Each number is 128 + 24 x the weight over its row's rms, rounded and kept within 0 to 255. Layers, rows and columns count from 0. The size above them is the row's rms in percent of the matrix's.

# layer 5 MLP gate, 512x192, rms 0.152, rows 83-94, columns 0-191
size [100  95  95 106  94 100 107  99 103  89  91  92]
[[114 138 133 124  77 168 152 136 143 141 105 143 149 139 153 102 131 131 103 137 158 128 183  91 109 100 128 117  94 151 100 151 161  91 118 109 159 131  98 128 132 141 128 142 149 120 140 167 147 148 139 126 160 127 106 144 162 143 119 115  94 120  92 118 144 124 110 102 151  73 141 138 148 132 100 130 139 167 137 130 117 138 114  89 126 114 138 165 164 137  82 149 137 167  87 135 170 103 131 123 146 135  90  93 112  88 144 112 163 116 163 130 106 155 122 164  90 131 104 147 114 118 120 130  72 143 146 147 165 118  82  98 116 113  82 130 129 157 117 120 135 100 137 131 158 131 118  90 149 125 105 156  94 163 161 140  88 112 122 141 117 131 121 106 147  86 112 154  81 149 147 129  84  89 153 102 150 101 120 183 100 143 144 139 136 125 140 146  85 152 117 142]
 [ 94 151 112 134 119 166 146 113 160 111  77 106 109 100 144 122 200 143 146 145 131 114  89 132  95 133 155 173 157 167 146  65 112  76 125 105 128 147  71  70 138 158 132 163 133 101 128 115 121 146 141 121 115 114 118 146 135 160 150 105 139 151 103 149 115 146 101 124 158 121 111 140 176 130 107  94 129  91  86 130 115 129 121 127  94  98 154 111 140 117 159 140 176 141 134 140 111 109 127 108 128 129 120 146  72 131 117 139 157 134 134 128  77 136 112 130 113 125 168 119 146 144 122 112 156 148 133 115 139 143 154  93 113 105 133 139 166 140  98 142 120 133 134 122 122 133  94 120 131 167 127 122 137 161 104 178 142 148 120 115 111 100 135 171 130 155 112 157 106 163 175 146 130 101 108 139 155 101 171 100 139 147 118  92 124 125 138  99 132 172 136 107]
 [110 108  96  89 141 168 157 142 108 117 168 118 149  89 118 145 131 103  96 116 134 123  93 123 132 132 138 128 117 139 127 151 109 120 146 125 170 114 110 125  82 111 168  97 122 141 130  88 151 169 112 120 163 157 114 163 126 141 130 181 115 115 118 118 179 154 135  94 147  89 104 125  96  97 108 106 133 144 128 146 153 151 124 106 103 150 100 111 112 130 164 142 145 123 104 134 130 130 163 147 135 137 161  86 161 146 123  95 143 127 103 134 120 117 123 140 138 149  90  91 185 134 142 123 116 126 115 140 137 128  90 136 102 140 128 130  84 130 182 160 106 161 137 117 141 175 119 129 123 102  70 159 168 157 140 137 140 104 157  97 138 159 126 153 124 106  94  83 116 102 109  71 175 100 134 153 106 160 132 156 122 151 113 122 106 156 148 121 136  89 154 102]
 [108 134 116 141 113 143 151 110  94 152 146  87  85 113  92 174  98 163 153 135 113 135 178  81  65 144 134 144 114 138 134 130 142 140 122 129 148 148 130 132 175 135 123 142 128 141  95 102 128 135 127 108 168 132 132 113 150 135  93 147 101 121  97 101 133  91 171 168 124 137 155 114 159  98 110  96 131 132 161 145 137 121 136 119 145  97 125  95  67 163 133 148 114 124 117  99 110 113 117 133  94 137 120 153 149 136 146 133 150 135 122 119  45 128 123 152 121 124 135 152 143 179 156 144 105 114 110 128 126 139 174 141 196 126  83 136 132  95  78 136 147 122 116 156 111 130  86 120 104 140 107 145 119 137 116 135 118 106 122 128 130 138 167 111 140  78 100 168 112 151 145 180 148  72 118 139 142 160 102 101 134 129 127  97 117 140 129 140 114 126 121 120]
 [127 150 104 165 134 119 128  62 149 117 165 100  80 171 114 113 151 134 131 143 171 130 127  97 107 111 194  97 183 122 125  75 124  99 107 148 146 146 125 118 117  97  99 108 130 136 109 144 145 152 155 154 118 139 111  65 104 159 123 169 118 155 122  85 135 137 140 157 117  98 116 123 178 127  90 157 147 158 101 123  83 144 122  91 121 163 104 120 180 134 129 124 136 123 156 111 128 133 165 108 179 132 126 143 134 133 113 112 104 157 119 122 154 127 157 146 150 121 130  95 100 144 134  88 123 137 120  85 138 107 147 137 133 125 156 126 146 113 147 177 117 161 130 142 113 140 133  99  89 138 104  79 140 143 141 114 137 120  90 125  91 143 159 124 129 115 142 124 141 154 160 103 116 163 146 123  93 120 170 130 122 152 122 144 127 127 151 112 108 139 137 170]
 [ 97 116 108  87  84 119 107 124 159 146 133 105 184 183 133 125 105 119 102  99 117 128 123 135 136 131 138  86 138 146 161 139 108 180 115 101 166 106 112 142  86 171 149 124  79 143 138  96 144 101 163 116 122 130  98 140 136 143 128 102  98 110 138 143 128 131 111 156 149 142 170 124 129 134 138 128 121 142 118 141 108 112 113 145 107  87 145 126 156 161 106 148  71  93 127 121 145 150 123  99 144 155 117 149 144  92  88 135 125 154 134 161 119 153 102 108  83 106 129 126 128 118  78 107  96 111 153 133 141 152 147  86 160 126 158 123 105 112 141 112 174 177 128 167  92 150 120 110 191 109 109 142 119  97 158 124 137 122 126  92 136 106 106 144 134 148 170 118 136 142 149 137  87 156 147 114 102 120 112 158 175 154 101 103 109 120 122 107 160 147 141 126]
 [109 141 130 138 111 139 152 171 119 142 150 166 100 113 121  98 123 121 135 162 107 161 114 173 125  87 153 115  93 121  97 175 129 137 104 100 153 149 122 138 135 147 161 126 150  82 150 113 102 130 106 118 143 117 108 113 123 178  89 142 138 116 109 112 137 125 161 108 102 137 124 145 133 104 143  79 129 130 164 105 115 136 100  97  92 148 109 109 110 113 144 137 138 172 141 167 148 116 122 125 115  99  90 132 132 125 149 116 106 132 148 117 122 137 119 120 128 108 146  98 127 131 102  98 136 130 137 116 177 111  96 111 128 121 169 129 134 148 107 149 145 124 182 103 132 111 115  76 109 115 148  99 158 113 140  79 166 115 121  97 135 149 174 115 143 116 150 172 127 144 152 102 135 143 104 168  83 130 165  86 220 138 105 140 130 126 173 119 138 153 157  93]
 [165 139 156 159 120 107 149 131 141 199 131 113 151 105 135 119 131 140 104 128 114 113 128 133 106 142 122 133 143 166  98 133 103 139 114 162 167 134 136  91 131 102 136 144 146 137 138 146 123 149 177 132 119 159 157 101 114 125  87 130 136 106 142 174 116  83 116 125 147  64 162 116 138  91 121 135 136  81 182 105 138 133 139 125 128 118 134 101 123 106 121 101 108 154 155 112 108 149 131 107 115 139 129 133 113 125 180 160 101 129 109 118 114 116  89 146 150 112 117 141 111 121 154 128 150 135 100 166 131 142  97 142 129 125 121 160 136 133 118 111 113  94 141 147  98 149 187 128 127 112 130 127 109  70 147 120 118 175 134 131  95 106 105 132 110 155 161 124 118  94  67 130 122 108 167 116 133 136 122  37 124  91 114 101  76 128 153 137  90 100 124 152]
 [118 113 143 125 168 185 134 146 128 106 113 126 172 186 139 116 143 118 118  86 101 175  83  89 108 172 156 156 106 101 139 106 150 165 122 149 166 163 153 100 139 125  93 126 139 151 153 115 131  99 154 144  98 131 123 121 104 109  90 116 120 114 117  93 133 133 110 104 139 150  57 168 124 185 120 107 159 137 132 101 125 120 138 153 132 152 102 127 154 124 124 116 123 142 111 150 183 143 116  83 156 103 127 135 100 132 130 151 118 124 134 108 161 133 121 152 117 138 127 122 126 112 140 151 151 142 121 148  90 120 109 154 142 152 128 130 112 114 152 153 126 160 129 131 145  94 175 129  93 123 125  76  66 108 102 100 133  91 108 132 146 117 101 132 136  98 131 118 109 142 125  98 122 112 163 123  69 110 168 116 155 135 138 142 132 142 153  86 154 122 141 157]
 [134 138 116 119 124 123 159 117 152 153 193 125 165 139 176 140 112 111 118 132 148 113 123 147 118 156 125 120 176 142 147  98 112 131 120 113 142 144 148 189 148 106 140 130 100 169 116  99 103 137 100 161 151 159 130 157 163 135 163 165 129 151 167 138 139 150 120 160 155 105 139  95 123 101  89 138 137 113 138 151 102 115 136 125 146 106 104 166 143 132 117 118 121 129 163 136 160 135 139 137 155 126 160 110 137 111 137 156 108 124 141 129 114 100  96  55 142 134 134 133 115 146 155  91 168 141 122 152 161 100 148 132 133 147 130 156  91  58 150 162 140 135 119 130 160 145 127 130 154 139 130 141  89  99 149 157 128  99 153 135 106 146 145  92 171 101 108 147 123 125 116 110  97 150 113 143 104 105 122 100 165  96 126  71 168 144 158 146 147 137 182  98]
 [135 137 127 123 135 135  75 104 111 114 146 122 108 158  96 115 149 136 133 160 133  90 146 106 122  89 159 153 118 155 143 167 100 161 127 155 161 151 166 119 107 114 126 142 129 152 121 150 123 155 136 132 168  68 137 130  99 147 119 119 120 128 140  91 126 130 148 196 144 145  99 122  94 108 148 140 153 159 163 122 130 120 140 108 152 167 136 103 142 146 120 117  61 138 133 112 136  90 167 124  96 181 177 116 117 111  99 101 133 130  92 141 147 126 143 177 130 137 149 166 128 131  98 147 100 119 142 130 120 163 126 172 112 125 165 129 138 121 108  85 139 116 156 112 116 151 125 169 120 127  64 111 167 110 135 117 167 119 150  68 122  90 116 143  96 153 127 127 135 121 102 140 126 155 134 155 132 127 147 118 136 131 150 115 119 144 136 110 103 196 143 108]
 [147 154  97 191 193 110 109 128 129 124 126 125 169 108 158 142 137 144 147 139 113 147 130 111 116 172 160 136 135 108 166 136 122 112 131 132 125 111 106 135 129 132 123 115 110 143 116 144 118 129 104 102 120 114  96 139  72 120 153 134  99 117  92 109 123  91 142 146  98 113 102 109  90 129 120 101 151 125 121  91 136 130 119 150 126  98 115 100 121 124  97 125 140 194 151 130 143 134 141 134 139 160 107  97 128  95 134 142  98 145 128 154  97 131  96 117 165 141 158  96 126 112  99 100 132 131 160 152 111 154 141 162 130 152  84 118 135 133  93 195 104 142 114 147 137  95 123 106 141 151 117 162 122 116 147 136 137 148  97 111 112 129  81 132 115  79 207 114  84  97 151 160 154 126 131 127 114 123 152 126  78 145  91 122  97 109 102 127 181 112 148 159]]
# layer 5 MLP up, 512x192, rms 0.148, rows 83-94, columns 0-191
size [ 98 105  94 103  95  98 101  92 100  94  87 100]
[[120 138 110 127  95 173 146 126 122 142 136 135 129 132 123 112 147  98  99 140 121 113 131 167 132 120 101 133 157  88 130 113 136  71 133 141 112 131 134 121 140 132 129  96 130 112 165 139 170  94 143 166 152 143 144 115  96 145 111 142 122 150 136 119  85  88  88 143 113 138 116  97 136  97 168 144 139 170 133 103 159 119 121 104 127 120 184 126 160 154 110  94 111 136 123 112 154 144 149 108  89 157 138 147 160 164 105 131 138 115 168 112 124 118 169 128 125 167 129 159 107 139  67 106  95 169 127 142  79 105 146 115 131 132 116 126 138 112 165 145 171 132 135 110 197 106 129 129  79 110  91 144 154 109 124  77 112 170 134 110  94 150  93 135 133  95 151 123 115 134 131  98 120 148 144 160 147 127 122  83 143 104 164 111 118 100 126 193 133 127 112 125]
 [136 131 126 132 156 146 142 140 117 128 112 141 118 104 156 116  73 122 145 109 174 122 152  87 103 110 124 146 124 154 132  88 125  95 104 148 170 126 113 166 133 170 126 112 116  81 172 159  87 157 117 128 105 128 129 154  99 143 136 132 155 108 100 112 148 124 135  86 153 109  96 103 114 152 144 128 115  97 122  92 166 148 116 109 161 115 142 107 116 137 127  99  97 111 130  50 143 116 105 109 117 108 114 113 146 108  92 147 133 149 107 161 100 149  68 113 128 110 124 146  66 113 120 152 119 140 142 126 169 115 127 179 168 144  99  91  97 137 143 116 119 155 116 150 105 151 147 166 148 135 102 116 109 160 123 126 171 128 102 131 153 159 117 128 134 181 126 108 103 144 137  96 132 119 113 118 143 137 113 158 126 116 105 153 139  97 124 111 118  61 156 153]
 [ 63 118 134 135 112 112 162 130 112 158  98 154 125 138 144 133 119 148 151 120 152  80  71  48  81 171 149 148 158 132 137 102 132 127 158 131 112 160 170 153 147 130 143 108 117 119 133  88 142 141 128  97 109 106 121 121 158 134 140 116 132 115 122 157 181 104 110 121 124 122 121 152 148 135 100 159 123 117 149 155 121 102 140 139 182 136 157 138 153 136  95 150 159 115 132 150 104 148 144 157 124  89 134 140  95 116 116 116 111 118 143 149 148 134 142  79  76 159 125 143 135  86 156 140 155 109 126 132 127 172  98 112 122 132  81 148 128 104 131 174 109 123 118 106  82 169 127 122 160 122  71 116  92 149 144 102 108 112 127 124 130 123 110 137 120 157 129 158 111 109 143 145  97 104 110 157 176 151 125 108 138 125 120 128 123  80 122 148 159 104 155 122]
 [104 160 125 163 104  97  73 151 144 131 146 101 135 136  86 119  96 110 114 102 111 124  88 130 100 146 162 106 116 137 110 142 127 185 137 125 120 127 142 107 188 159 141 130 148 136 153 137 134 117 110 150 134 134 170 171  83 142 167 103 135 122  61 181 159 112 131 153 137 126 132 103 137  93 109 119 165 130 178 137  92 136 101 151 147 150 150  99 110 142 142 124 158 158 136 121 133  93 137 121 103  73 149 170 108 140 153 129  88 149 150 132 126 113 136 153 146 124 156 137  89 144 136 108 118 136 127 132 109 158 139 167 153 122  79 128 129 128 100 142 132 117 106 102 119 125  82 130 124 121 141  97 115  93 102 135 123 184 143  66  94 123 144 166 127 129 127 126 173 112 131 155 134 141 120 101 114 171  95 130 114 101 109 109 139 138 108 142 144 133 111 139]
 [133 131 118 131 121 158 118 114 165 122 162 112 136  84 144 126  66 124 141 103 157 130  89 176 102 114 118  76 147 121 152 117 151  92 101 129 119  74 145 142 124 134 146 155 108  92 129 126 123 133 115 179 176 139 130 156 104 141 149 140 141 113 123 110 147 119 126 129 155 131  88 164 115 127 166 136 128 148 169  57 113 143 105 120 123 164 158  99 155 126 121  87 111 156 159 156 112 124 148 120  98 112 186 125 119  89  82 143 121 128 129 111 126 100 126 170 105 138 122 126 103 126 107 150 129 144 100 123  84 128 124  91 121  97 101 138 170 106 143  99 145 126 132 131 156 118 133 131 145 145 149 117 114 133 151 105 127 107  72 136 107 175 102  79  90 137 109 132 113 114  94 122 143 127 129 139 125  57 134 111 134 144 144 114 136 139 106 133 162  91 143 114]
 [155 118  77  88 115 136 120 151 172 120  84 139 127 164 163 122 152 126 133 113 138 151  83 139 138 119 121 136 125 121  75 145 109 109 155 158 140 161 154 116 125 135 176 129 109 192 141 116  76 128 120 145 153 127 105 125 116 143  98 138 138 137  80 150 139 124 159 139 180 137 121 174 104 135  85 139 144 121 115 134  84 171 120 130 144 124 168 152 147 145 127 148 134 113 104 125 108 140 124 153 140  88 111 126 130 158 116 158 129 118 181 160 105  86 154 128 137 113 135  90 123 129 126 126 139 124 114 140 148 123 157 159 134 146 123 115 114 106 113 158 138 126 172 133 155 197  80  82 144 126 142 133  62 137 107 129 108 137 122 154 164 133 103 166  96 112 127 112  95 142 123 104 159 135 116  90 147 136 141 135 123 128 133 124  75 135 107 100 145 163 121 110]
 [125 186 115 106 180 158 119 102 128 113 122  97 134 115 133 143 156 158 123 148  72 148 172 184 119 169 123 157 162 122 128 123 143 137 101 146  99 125 147  84 123 155 155 133 122 121 164 158 107 129 137 136 140 155 110 127 128 112 134 126 136 140  71  99 126 113 131  94  75 143 157 123 150 171 148 123 150 160 157 122 137 108 107 128 131 114 122 148 107 145  88 111 137 116 103  76 121 150 146 122 147 134 143 129 157 137  85 145 139 129 128 133 136 129 109 140 106 147 154 153 126 149 120 133  85 127 120 115 151 123 103 153 114 140 140 112 133 158 125 152 142 135 106 175 138 157 123 102  99 131 147 140 141 144 136 102 103 172 120 140 144 141 168 110  69 145 118 151 113 113  80 116  88 155 145 196 120 134 116  88 117 134  82  98 143 108  72 166 113  93 128 107]
 [109  97  50 102 157 170 164 108 106 123 129 188 139 135 137 179 178 104 163  88 144 101 131 159 140 157 119 117 151 113 117 170 111 129 114 126 121 126 190 124 113 109 155 115 136 130 141 129 143 135  71 184 102 122 121 138 125 135  99 108 110 152 130 146 148 137 139 100 160  94 168 158 111 137 133 105 122 131 146 128 106 142 154 165 106 118 120 131  88 125 147  93 112 111 149 134 127 158 135 126 140 110 179 130 107 146  89 125 148 104 125 102 134  98 117 119 138 130 148 119 106  92 118 114 121 165 121 120 130  88 183 140 129 131 153 116 118 101 164 164 150 127 105 197 127 141 144 124 108 137 120 101 133 127 111 128 110 172 111 136 140 113 143 168 118 141 109 147 137 117 157 107 145 134 184  98  81 112 118 142 158 135 125 107 131 122 112 162 145 121 106 144]
 [ 86 145 143 133 109 139 146 160 141 134 178 137  51 117  90 133  87 114  84 112 135 114 131  77 128 129 152 131 138 120 110 110 134 140 133 114 145 129 125 148 113 155 155 140 134 104 136 131 163 129 173 127 129 132  88 129 125 129 174 144 148 139 112 130 134  94 137 116 102 125 106  99 124 152 151 103 131 158 168 150 138 122 125 124 139 137 143 102 108 117  92 129 109 132 103 157 110 101 165 110 126 114 142 126 155 133 190 167 105 159 133 138 118 113  66 125  94  97  91 137 138 115 201 155 134 120 123 114 135 148 127 147 163 118 141 108 123 112 117  92 101 141 147 102 111 132 126 132 100  97 110 112 152 124 168 113 115 142  87 124 140 141 140 118 122 113  70 120 162  73 102 124 136 144 148 146 123 142 143 114  80 152 118 138 105  84  59 136  90  95 124 154]
 [117 119 122 149 123 146 127 170  53 160 117  65  94 125 118 143 136 145 130 168 107 175 121 108 131 128  97 132  96 100 126 181 138 126 143 103 108  83 117 115 131  90 140  85 146 131 125 128 137  84 128 138 149 131 107  79 113  91 110 105 125 105 118 124 139 167 136 115 152 133 153 140 116 139 124  94  97 127 145 131  94 135  93 127 153 142 147 123  90  90 149 139 103 113 104 139 108 180  97  94 128 142 123 108 123 150 106 133 143 143 145 120 128 111 118 178 123 112 112 111 154  99  97 150  92 132 166 138 113  73 156 162 132 135 101  98 106 164  94 108  83 115 126 138  80 159 138 117 162 106 142 129 117 159 117 110  86 172 111 150 132 130 149 175 110 153 113 163 132 154 146 141 118  88 108 133 140 130 108 138 104 143 126 169 125 136 141 137 106 104 110 144]
 [112 154 148 110 132 146 163 127 148 129 160 129 112 125 160 114  98  99 115 184 112 131 101 110 118  86 150 146  72 160 119  95 119 174 174 108  90 127  87 141 141 176 148 154  97 131 111 122 125  86 142 132 149 109  98 119 130 124 104 147 118 148 118 171 117  93 115 106 148 151 164 102 140 129 114  98 147 134 139 164 156  97 150 161 128 120 139 151 152 141 140 157 135 154 175 153 113 165 130 115 135 111  90 101 103 125 135 149 136 165 114  90  88 165 117 119 136 105 112 114 139 116 139 140 137 162 128 145 148 147 135 114 113 127  88 119 126 169 165 127 144  69 135 119 125 125 107 125 143  99 140 152 158 137 116 114  93 154 132  94 118 124 133 171 164 125 143  75 104 154 166 132 139  85 108 133 144 169 118  91 127 137 166 126  96 124  96 167 142  88 140 134]
 [115 157 134 124 145 184 124 124 149 131 114 110 122 132 147 124  91 129 143 120 178 150 141 104 150 123 146 137 134 165  95 117 141 130 143 142 119 130 178 153 138 145 113 132  84 100  92 138 145 134 124 150 110 129 151  86 129 137 131 147 118 177 148  94  83 126 107 125 120  98 101  98 166 143 167 118 154 167  87 138 132 125 150 118 175 160 134 136 157 136 164 135  95 132  73 134 142 105 113 156 122 122 111 134 114 105 141 114  80 143  87 121 126 190  79 152 124 161 164 118 143 136 149 126 120 126 140 132 123 123 130 149 176 145 135 167 108 139 157 135 103 114 132 150  94 149 123 172 110 120 104  98 115 114  81 145 101 130 123  89 104 118 168 130 118 142  82  95 134 144 119 101 143 128 171 173 158 171  97 136 104 132 143 182 115 158 126 129  98 133 124 147]]
# layer 5 MLP down (transposed), 512x192, rms 0.144, rows 83-94, columns 0-191
size [ 94 100  86 100  92  94 100  98  95  96  89 104]
[[107 126 110 150 129 123 142 132 123  64 104  89 112 127  94 158 183 131 114 113 174 113 148 109  71 159 120 141 141 140 146 142 118 113  93 131 160  99 122  73 125 101 142 144 163 145 118 132 165 114 121 140 156 125 172 147 125 182 122 126 126 118 144 136 149 148 146 110 159 176 161 118 165 139 169 160 107 147 104 137 177 113 103 102 140 164 136 114 146 109 150 154 113 134 149 129  98 103 131 129 119 126 134 169 127 108 137  96 165 140 154  90 122 145 117 133 111 115 135 114  86 142 134 119 115  94 128 140 149 101 137  90 162 184 115 112 104 100 143 115 107 156 143 130 170 163 125 140 130 147  82 132 136 140 110 149 121 121 147 113 106 148 145 126 104  79 117 145 133 143 170 153 149  88 144 132 125 131 153  94 170 122 135 134  82  93 163  84 129 143 123 101]
 [ 97 123  99 110 104 126 131 145 124 134 125 107 111 150 123 120  96 109  91 169 112 142 135 116 113 145 137 140 175 113 141 139  90 131 125 154 143 108 153 153 132  92 134 118 162 108  96 110 139 173 125  97 114 145 120 128 106 154 144 139 153 150 128 160 143 135  96 137 115 103 122 106 120 165 125 117 120 119 138 143 153 149 136  84 122 127  88 106 109 123 136 188 133 126  79 132 149  96 161 134 144  71 119  95 127 119  85 118 140 188 112 131 160 120 126  67 154 134 112 114 158 126 134 132 159 120 129 119 131 145 146 120 194 153 153 122 107 108  97 125 122 118 148 146 125 117 177  84 114 150 185 119 135 116 112 163 129 162 154 118 123 139 115 121 132 105 141 131 138 148 136  66 102 146  81 121 109 184 111 139 116 171 114 171 102 127 184 111 108 104 142 161]
 [132 109 103 135 147 123 144 125 166 106 123 164 104 139  93 108 158  90 110 138 174 115 109 157 108 162 160  90 127 142 151 115 153 182 100 149 163 133 169 118 117 132  77  86  91 123 141 156 124 129 194 161  78 116  96 120 108  97 121 107 116 168 136 156 154 129  85 150 101 138 131  87 138 147 141 153 121 109 114 149 106 138 116 101 142 109 140 130 149 143 122 117 141 135 122 129 113 108 156 122 114 131 115 152 123 125 135 118 137 152 143 117 117 101 119 125 126 128 138 164 116 120  99 140 120 105  97 127 142 118  84  99 114 109 125 176 118 143  93 117 142 160  62 119 114  90 158 133 121  91 147 177 142  96 131 127 156 177 107 125 142 130 135 137 103 124 148  78 157 141 116 111 173 120 131 136  77 110  92 153  95 162 120 171 138 164 152 133 124 151 116 143]
 [136 172 149 149 154  79 147 107 126 139 102  92 114 117 108 161 158 123 165 115 122  85 123 135  80  98 118 128 138 122  89 130 127 141 121 149 123 115 136 118 138 112 115 160 106 114 126 127 132  77 134 104  96 128 152 126 146 138 142 155  82 154 115 150 149  93 125 127 109 120 114  94 157 127 132  97 133 134 149 159 140 168 126 126 148 143 151 110 149 164 128 130 136 133 114 167  84 112  84  94 117 125 162 117 120 159 135 172  91 152  79 174 129 118  93 133 135 133 148 154 114 165 118 147 127  58 132 121 137 167 141 101 133 124 105 120 133 100 129 111 127  97 114 160 100 120  88 114 115 127 137 141 145 134  71 125 138  74 144 162 108 106 180 170 112 147 133 129 148 130 145 117 120 108 167 131 121 178  89 111  90 137 146  86  96  94 165 126 109 128 115 133]
 [104 161 124 130 108 107 158 119 129 100 141  92 129 132 105  91 138 134 139 135 118 166 151 130 143  91 122 109 147 118 129 132 160 112 124 141 156 112 128 147 105 104  84 106 140  99 105 122 113  56 179 158 138 120 109 144 123 128 115 146  84 139 124 139 128 127 110 133 108 130  89  97 114  70  83 142 135 133 110  97 133 120 133 124 132 135  77  92 126 104 137 121 100 131 119 159 132 123 134 134 120 108 140 133 134 155 136 113 105 136 101  48 166 148 141 135 125 104 116 112  97 116 152 129  96 155 129 138 126 134 176 158  87 157 116 177 130 144 197 115 134 119 104 175 118 156 127  92 118 119 146 102 153 156 134 162 131 107 141 127 129 105 107 186 157 111 133 130 114 124 108  90  94 152 158 125 166 168  95 138 153 135 173 166 124  89 137 132 115 148 128 100]
 [161 125  84 142 116 117 130 115 137 110 128 133 137  88 146 137 145 124 113 146 137 175 120  97 116 100 161  95 134 118 156 139 101  94 163 103 103  90 121  68 137 134 148 143 150 140 171 127 107 127  84 159 133 131  67 140 159 122  77 111 155  97 129 127 150 136  96 185 113 146 125 127 150 109 123 126  68 103 164 130 126 116 130 169  88 143  72  99 147 124 154  98 118 128 125 154  86 146 100 111  87 140  93 114 111 123 140 134 105 130 128  88 106 155 115 121  64 135 151 115  87 119  89 112 168  93 148 105 143 175 149 116 139 115 145 100 165 165 134 132 117 105 108 119 120 159 126 134 145 123  98 137 114 124 144 132 138 128 130 116 140 105 122 126 113 129 102 147  96 108  95 106 142 124 123 194 144  97 127 150 126 136 136 115 122 112 100 126 119 150 160 122]
 [ 96 123 136 160 119 161 138  99 104 106 128 106 127 149 197 116 167 145 177 133 146 118 136 135 128 113 141 109 132 147 139 113 110 144  90 139 159 138 128 147 114 148 106 139  92 142 133 167 132 101  95 134 112  95 148 151 177 141 107 101 158  91 148 127 135 139 134 159 124 135 109 100 163 155  91 113 133 146  98 111 116 111 111 112 130 172 152 149 110  82 138  91 143 178 132 152 103 184 170 162 132 108 114 122 104 109 141 168 144  97 152  71 170 127 139 150 100 132 117 142 171 101 122 146 107 125 108 142 156 153 124  99 116 124 134 132 123 131 143 140 133 129 131 137 130 192  91 128 139 110 136 142 146 108 132 108  83 126 122 124 138 111 108  98  60 139 125 116 170 148 139 142 167 126 115 109 120 151 128 136 139  83 175  98 109 132 169 129 141 109 167 124]
 [101 120 135 148  91 138 161 136 112 131 164 154  81  98 103 120  96 103 134 133 153 119 107 150 139 134  84 176 147 187 146 158 153 148  83 163 120 127 129 130 143 125 146 111 137 130 141 145 166 108 135 131 104 169  51 142 138 101 138 112 122 108 120 121 125 124 108 113 129  99 153  85 132 103  99 130 137 155 131 135 157 119  91 169 144 141 114 143 148 152 157 140 105 135 105 134 153 109 130 185  59 132 141  98  85 104 114 121 115 116 156  96 134 140 146 139 145 139 140 101 103 104 134 116  92 135 143 165 130  75 136 127 137  89 128 157 113 107 134 160 113 129 132 132 144 154 162 106 139 110 139  82 133 103  99 153 114 134 151 119 177 156 107 146 128 154 136 181 122 121 137 118 110 158 105 147 122 157 101 126 135 118 109 156 159  95 130 172 148  92 122 100]
 [ 97 121 122 145 121 116 111  87 113 114 126 141 104 127 104 132 163 127 131 153  78 129 106 150 118 142 115 121 183 129 155  87  92 144  91 130 128 134 106 119 104 117 131 171  72  71 133 109  93 126 119 177 102 120 127 143 143 138  85 133 144 154 151 112 117 116 121 150 115  82 123 120 117 131 121 117 131 140 117 142  98 129 126 110  97 113 161 149 140 143 140 135 138 173 144 133 190 135 114 107 155 150 109 124 123 154 103 100 126 132 117 185  96 147 149 103 134 125 128  82 151 125 132 121 127 153 183 145 123 162 128  96 107 129 133 153 137  98 138 135  87 117 117  88 148 154  88 170 117  91  79 160 129 170 147 123 157 124 150 120 121 121 108 166 126 139 173 160 157 148 106 121 106 157 124  94 183 160 173 122 139 132 123 132 119 111  98 125 124  92 156  96]
 [ 92  83 100 131 148 135 122 100 149 112 153 127 177 110  91 151 123  85 143 104 118 107 146 143 152 120 135 100 127 123 128  97 101 149 131 110 129 139 135 148 113 165 144 148 133 171 114 117 145 170 133 114 132 166 118 151 147 107 158 145 155 121 157 123 105  98 137 132  93 154 110 136 132 134  83 136 155 102 106 166 133 137 169 154 149 105 105 125 126 163 144 120 107 158 135 146 111 132 116 117 170 143 169 145 126 114 142 124 135 128 152 131 145 126 146  87 112 170 148 124  84 115 182 113 185 139 144  83 155 151 142 115 145 140  91 109 102  96 130 139 117 107 111 141 137 110 101 146 109 151  74 107 118 125 176 114 134  85 166 145 152  98  75  97 126 115 127 142 127 129 108 124 125 132 122 107 128  97 171 150 140 116 136  80 107 121 120  53 129 178 152 115]
 [116 125 103 107 112 151 104  93  81 150 163 114 141  98 153 148 143 157 154 149 145  86 141 147 119 129 114 100 120 100 127 134 102 134 105 127 179 138 189 101  86 132 103 133 135  84  92 141 121 150 132 126 148 149 147 124 107  98 142 116 142 104 143 106 147 175 110 146  91 129 104 167 133  99 119 134 108 139 110 113 148 152 119 108 136 149  61 115 148 125  90 106  99  56  94 111 148  89 151 115 146 117 144 154 118 113 110  80 122 123 134 163 175 147 129 138 135 148 140 150 133 140 125 150 107 126 118 130 109 134  88 136 118 125 144 105 104  89 128 113 109 155 138 134 106 154 137 107 134 173 127 116  87 111 127 148 158 115 157 121 138 135 114 121 103 128 150 173 149 115 114  81 154 126 147 166 149 142 152 123 141 115 101 136  94 196 134 157  97 122 109  82]
 [141 126 133 144 128 158 146 120 127  79  73 113 130 174 173 132  83 161  93 140 147  99 103 129 144  97 140 143 102 130 116 178 106  86 138 123 131 105 142 154 106  89 122 108 131 143 144 148 113 143 143 145 141 116 170 130 112 140 124 148 142 174 157 105  64  93  83 128  97 120 120 127 129 135  93 126 103 146 132 133 132 143 136 143 103  92  82 116 145 148 156 123 131 111 161 110 106 145 136 134  98 135 135 123 113 125 139  94 136 152  55  50 128 135 107  99  77 114 165 145 141 114 135 105 130 139 146 104 144 158 127 154 137 127 126 129 141 166  90 110 167 146 132 139 110 132  99 129 193  93 126 120 112 111 119 123 115 150 148 132  82 153 119 110 122  96 169 112 105 144 125 138 133 149 138 100  95 120 150 130  99 114 112 133 143  82 131 153 145 109 128 154]]